From a checkpoint of a small transformer trained on Wikipedia: vocabulary 1043.
Each number is 128 + 32 x the weight over the matrix's rms, rounded and kept within 0 to 255. Layers, rows and columns count from 0.

# layer 2 MLP down (transposed), 384x96, rms 0.0759, rows 68-84, columns 0-95
[[117 113 119  85 114 138 145 172 119 130 144 176 153 128 166 163  94 132 144 138 142 135 135  64 149 127 136 176 159 189 110 134 135 172 162 132 117 184 136 114 143 114 129 104 140 130 155 143 166 198 178 160  63 136 117 108 119 187 107 124 120  78 125 106 126 196 168 125  59 128 144 131 156  89 128 173  78 151  86  76 146 123  52 140 170 153  67  75 164 172 107 118 124 139 132 117]
 [140 126 158 139 120 117  70 156 128 149 100 133 100 112 123 113 115 152 149 103 137 118 159 156 102  70 140 105 139 146 154 109 143 133 149 106 131 111 142  95 157  97 152  71 158 134 154 122  87  84 156 101  91  71 107 106 158 126 102 114  87 123  94  89 115 124 120 128 126 146  67 141 119 102  93  97 158  73 112 172 171 126  65 102 163  80 177 153 107 123 138 152 128  84  89 142]
 [117 134 176  82 156 113 108  88  87  98 143 158 147 170  96 138 150 127 176 170 175 107 116 110 116  83 128 138 122 136  86 118  72 102 132 149 125  72 147 119 103  89 116  99 151 136 160 135  98 126  80 150 106 150 140 168  77  84 111 104 123 155 113 102 146  94 193 149  91  90  74 136 148 143 126  69 127 126 137 142  85 163 114 175 159 163 113 121 127 100  97 119 134 114 116 131]
 [177 144  70 130 140 191 155 114  87 180 120 179 137 121 113  87 124 157 161  87 196 129  83 124 129 119  34 126  79 138  99  78 123  47  39  69 129 154  70 143  56 102 114 128  82 141 169 200 143 141 135 128 146 206 140 122 137 131 220 169 137 172 137 156 124 120 123  52 131 141 104  92 129 109 124 139 196 174 131  99 102 132 171 126 116 102 183 175 147 102  59 127  71 159 122  98]
 [102 152 141  81  71 142 124  96 128 170 130 143  97 126 135 159  78 129 144 119 118 153 130 110 118 152  86 125  70  80  98 142 100 142 118 155 132 152 113 143 116 169 134  93 141 117 138 119 100 115 171 142 119 116 182 137 155 108 149 129 138  90 123 117 165 126 113 148 162  88 153 121 115 135 187 152 103 158 124 133 123  95 173 118 140 119 135  89 122 122 113 144 128 150  69 127]
 [103 107 122 175 200 205 124 100 159 138 110 185 119 183 108 159 172 120  72 165  75 168  25  69 173 108 154 134 127  97 191  37 182 181 134 155 105 105  56 207 114 133 154 210  68 123  98 146 180 152  68 164 123 125 173 151 120  58 125 142 114 169  82 189  87  92 107 193 104 134 132 151 139  58 115  75  99  70 193 141  85 111 106 131  57 140 115 195 150 125  83 177  86 121 136  89]
 [110 155 136 151 154  97 125 160  99 132  96 147 142 129 129 131 117 117 154 114 137 131 122  89 128  72 132 119  80 130 153  62 133 128 108  82  81 165 157 121 125 191 167 111 130 141  15 101 118 125 134 150 101 137 112  85 112 112 137  90 167 136 150 162  91 143 153  99  94  48 154 115  91 135 145 132 167 192 171 134 103 102 155 165 117 166 104 117 136 152 141 147 109 129 155 138]
 [102 107 126 130 179  96 162 108 157 122 132 187 122 122 127 147 145  50  78 124 153 117 139 155 107 168 130  55 129 137 129 108 157 112 185 145 114 145 107  88 183 159 173 143 106 104 181 139  75 118 129 126  86  46 118 161 148 119  78 138  28  99  84 144 119 118 142 137 127 193  78 195  77  57 151 103 136 118 142 153  95 103 140 153 130 126 159 201 111 107 108 174 109 102  98  84]
 [115 183 121  88 130  83 115 135  93 123 157 126 196 193 132 113 147 134 116 122 124 117 138 158 114  56 101 155 116  26 133 121 120 163 168  79  63  80 106 115  87  85 117  81 190 153 128 156 164  99 112 147 105  72 100 103 104 150 115 143 114 186  93 190  41 156  86 151 102 172 114 142 105 173 134  72 132  89 126 158  92  96 128 140  99 179 125 128  85 122 107 100 132 142 143 143]
 [140 118 145 126 125 169 100  97  92 150 106 108 153 151 183 185 179 122 147 198  98 167 175 170 156 139 128  94 139 167  83 111 113 118 131 115 173  93 150 138 152 141 172 104 167 180 161 158 122 159 136 104 112 118  19  84 190 122 108 157 101 115  77 121 160 116 139 117 149 166 175 125 102 183 125 124 135 120 153 170 106 135 129 157 191 103 178 197 118 172 142  62 119 178 134 148]
 [167 105 131 121 112 128 158 139 115 102  94 115 148  77 102 105 126 131 123  64 109 104  80 153 107 155 170  94  83 104 129 113 120 153 148 124 175 124 163 135 124 143  97  71 110 102 121 139 162 145 148 177 178 124 113 142 117 117 106 148 163 101 129 156 119 130 122 130  91 142 186 152 150 179  72 185 147  90  70 131 108 140 145  90 135 102 155 157 149  99 123 117 131  94 146 143]
 [164  94 161  85  92 148 103 119 115 167 167 111 131 124 165 117 108 127  98 132 141 105 101 122  65 103 138 145 127 129 147 140 130 100 168 177 160 151 119 122 139 107 147 158 120 138 169 141  72 130 123 166 122  87 163 139 129 119 156 132 124 108 117 152 126 102 167 139 155 154 135 126 115 182  93 130 114  89  69 122 101 100 116  97 176 161 108 109 145 144 146 130  86 100 107 125]
 [137 158 154 117 175 131 113 160 102 142 132 127 122 114 151 150 104 122 102 151 131 146 110 159 116 140 169 162 108 142 112 130 133 115 110 140 131 115 121 129 127 107 144 171 113 166 147 174 101 137 111 123 112 157 116 151 121 175 119 117 156 110 115 137 126 200 106 140 139 128 123 121 117 170 151 144 132 135 126  89 107 139 119 146 113 108  79 128 135 127 100 121  96 105 130 141]
 [186 132 152 136 138 159 132  96 109 125 139 213 134 106  96  86 132 149  95 130 117 137 139 142 108  97 113 100 156  91  98  96 119 138 102  84  55 144 131 125 152 112 164 101  94 180 131 143 145 115  73 137 117 113 138 116 124  74 183  90 150 146 113 133 125 120 150 156  56 168 129  98  80  63 167 208 130  92 131 147 138 133 122 148  90 122 151 144 140 147 152 157  61 100 130 128]
 [ 82 175 126 126 140 181 129 165 128 117 116 122  89 150 113 110 110 175 125 102 145 156  81  93 123 154 133 178 121 161 121 177 135 166 105 175  74 153 158 128 179 179 185 114  93 192 207 143 139 142 105 165  80 121 186 212 118 161 113 127 119 123 101 154 103 193 147 166 188 104 129 122 160 152 169 105 157 128 105  76 155 154  62 169 171 114  67 140 159 112  96  95 105 112 176 108]
 [133 131 117 143 117 117 132  89  75  42 132 125 162 132 130  76 225 156 190 137 108  91 126 169 117  85  84 132  94  97 155 113 118 110  95  96 133  86 212 104 113 113  92 131 116 103 124 111 128 170 109 137 150 101 124 207 111  86  81 154 139 129 172 128 153 150  86 146 117  85 138 114  82 111 130 149 106 115 128  29 168 157 119 153 144 132 159 120 132  79 109 120 129  62  92 141]
 [101 127  65 110 131 133 106 142 138 114  56 122 117 127  82  58 150 159 128  86 194  79 152 132 133 133  82 106 128  73 141 107 110 127 100  98 123 129 122 114  54 138 124 132 117 135 135 109 120 126  87 160 141  74  94 105 137 110 120  98 109 117 150 108 119  77  97  82 188 101 140 145 136 115 106 167 159 120 108  86 138 162 117  94 126 115 143 183 156 119 141 137 144 153 151 127]]
# layer 2 MLP up, 384x96, rms 0.0755, rows 69-84, columns 0-95
[[149  58 140 139  93 110 117  89 118 106 169 108 137 173 125 131 104  82  62 118 119 170  76 142 114 154 132 102 147 159 123 120 107 175 123 168 124 152 109 175 175 136  82 146 128  78 126 137 158 137 142 144 108 174 148 131  97 152 143  96 130 117  82 140 113 108  73 122 104 115 170 100 123 134 111 100 162 126 145 137 106 110 156  55 127 180 134  94  91 111 129 105 131 181 135  57]
 [100  67 122 180 143 160 108 193 207 100 164 107  91 111 119 117 140 109 140 132 115 128 105 181 122 164  97  91 128 134 103 161 151 135 136 141 145 134 131 146 136 121 170 117 152  68 110 112 108 164 104  76 123  79 158  80 136  97 145 141  98 137 141 139 173 155 121 179 163 161 137 130 119  88 158 154 131 129 161 100 158  98 164 122 106  83 157 133 125 145 115  72 125 170 116  70]
 [141 174 179 138 123  64 104 150 144 101 127 159 148 112  88 128  80 151 175  87 104  84 157  64 166  80 129  75 129 113 173 174 178 136 161  98 136 117 187 110 126 215 136 163 163 118 143 104 146  90 162 141 199 111 122 117  89 110  89  80  71  43 134 168 134 174 124 116 104 122 114 115  95 126 131 101 105  96 185 140 156 187 145 128  87 110 118  57 158 201 159 126 120 120 136 156]
 [144 130  89 169 162 130 100 109 173  89 148 104 133 142 121  99 130 117 159  79  63  76  92 132 125 115 161 122 134 153 167 131 140 130  83  81 128 125 147 102 137 135 133 165 164 123  76 141 184 114 110 144 135 153 114 126 157 146 126 113 127 104 116  81  96 172 136 105 134 191 103 156  91 142  63  94 137  99 108 113 139 147  82 149 151 107 101 137 136 118 140 111 136  90 184 174]
 [119  87  49 150 189 135 151  92 155  32  73 129 105 124 125 149  74 134 139  96  88 150 100 169 138 178 100  85  77 177 169  68 135 104 116 172 133 127 130 152 111 164 135  50 147 149  76 116 121  84 127 144  77 168 156  72  95 116 117 162 123 161  89 122  60  71 126 206 126 174 152 163 117  16 110 116 116 185 161 187 105  68 124 112 143 139 160 135 154 178  95 136 192 122 134  91]
 [189 126 126  86 126 126 181 100 157 135  73 151 139 103 127  83 108  92 145 129 127 130 131 174 110 142 136 125 136 156 107 174 111  97 114 113 169 183  65  84 145 123 142 144 141 125 100 136  89 164 109 121 117 112 147 115 138 118  90 133  97 119 111 128  85 157 145  93 169 170 100 103 111 117 116 134 135 110 185 162 144 126  91 109  74 205 163 148 171 129 106 103  99 194 159 115]
 [145 147 153  88 175 169 104 135 197 186 108 107 121  80  71 112 125 122 169  81 103 113 204 180 173 131 150  88 120  41 133  80 178  99 130 129 124 109 105 112  95 122 135 104 129 153 107 141  91  92 133 202  88 126 109 111 107 134 157 152  68 104  82  87 153 120 168 156 154 118 113 132 191 113  82 127 121 151 165 102  93 137 161 115 113  84 146 112  87 113 106  86 174 139  66 151]
 [145 134  92 143 130 107 175  96 148 156 103 139  85 113 159 114 120 161 112 137 120 171 123 146 113 179  89  71 165 108 131 165 155  88 138 123 118 106 121 115 131 141 134 152 114 182 166 174 127  48 179 146 145 113 149  64 134 125 145 131 138 121 133  85 214 145 129 123 115 119 166 109 147 156 140 100 135 106 188 156 163 105 112  63 142 139 160 129  57 142 124 141 136 160 121 126]
 [ 98 133  93  41 166 178 147 123 123  78 101  91 151  98  96 137 180 104 121  69 113  95 198  81 102 194 133 131 127 110 167  75 156 194 160  70 144  54 145  83  86 114  94 105  99 152 140 175 102 160 160 195 136  62 138 197 138 134  93 165 114 110 112 129  83 118 142 120 101 182 169  92 182 105  83 117  65 107 141 146  91 134 137 108 145 183 115  85 157 124  93 122 144 132 117 201]
 [ 93 147 169 127 130 143  69 155 160 162 185 101 100 136  78 121 176  61 119 110 151 122 110 159  90 119 138 118  79 120 148 185  83 152 141 148 151 121  74 150 174 127 149 142 152  75 129 120 124  88 136 119  54 165 135 106 123 150 189 114 142 162 115 138 136 133  51 175 156 124 125 109 151 177 135  99 104 115 115 124 170 145 124 136 154  97 123  77  69  97 105 139  99 116 123 158]
 [127 158 114 114  97 138 153 158  90  94 128 101 105 120 134  74 137 180 198  84 153 175 101 112 148 181 135 108 145 112 153 122  70 142 119 164 110 136 115 105 105 158  81 100 157 134 100 114 128 107 135 106 147 119 132 112 125 108 153 125  98  80 152 121 179 161 105 132 145 121 152 130 124 136 137 105 132 142  99 118  84 158 172 145 191 111 137 104 147 157 143  68 139 134 106  85]
 [155 114 136 145 119 155 137 112  91 132 118 150 133 120 122 106 141 154 139 117 101 112 134 107 182 121 147 125 120 147 100 125 123 111 125 110 119 143 121 156 115 151 138 132 123 107 105 121 119 146 130 129 101 132 116 106 117 119 147 125 110 141 119 126 132 101 131  99 108 128 127 152 116 110 133 111 111 139 167 156 129 117 136 131  98 143 126 134  97 151 150 168 153 126 149 118]
 [111  97  97 115 137 106 111 128 143 172 164 123 126 112 142 124 152  86 139 115 119 129 107 116 128 121 130 124  86 136 141 142 138 130 147 125 133 101  68 141  74 143 114 149 134  69 138 118  94 163  88 127 162 123 121 149 211 144 120 107  80 109  87  96 111 152 136  36 155  83 145 130  91 165  70 104 143 114 167 105 147 115  85 139 112 127 101 155 137  90 115 104 185 144 116 137]
 [149  72 165 179 111 151 149 148 120 147  96 203 133  27 156 165  53 125  60 113 133  94 123 191 115 124 125 120 156 162 118  85 210 134  84 112 155 133 156 141 105 146  85 165 130 139 117  85 169  89 213  74 142 143 129 116 108 156 122 121 109  62 118 108 122 114 113 101 121 156 107  99 120 141 113  86  83 102 146 137 115 163 172 129 155 156 103  95 149 133 114 138 114 114 211 181]
 [103  87 110 113 209 146 119 174 107  84 141 118 136 131 139 145 159  98 135 117 121 125 127 197 102  94 128 142 162 185 129 175 160 185  96 105 161 120  94 148  97 129 148 161 132  91 156 102 113 126 143  75 158 113 144 126 153 103 127 104 101 117  95 133 132  70 138 146  99 194 118 102 140 118  94 156 202 123 156 153  59 149 118 128 134 132 133 206 131 165  84 119 172 124 181 163]
 [143  95  79  98 144 146 154 140 121 181 139 146  66 156 160 182 125 122 106 177 101 106 183 148 148 155 127 126 140 104 115 120 134 101  78 125 104 138  82 106  97 101 112 120 126 165 104 148  90  92  86  84 113  91 151 120 101 121  83 145 136 120 152 108  86 136 136 197 163 160 134 124 110 133 135 109 150 139 179 168  79  60 126 167  90 142 119 116 121 118 116 135 124 141 166 117]]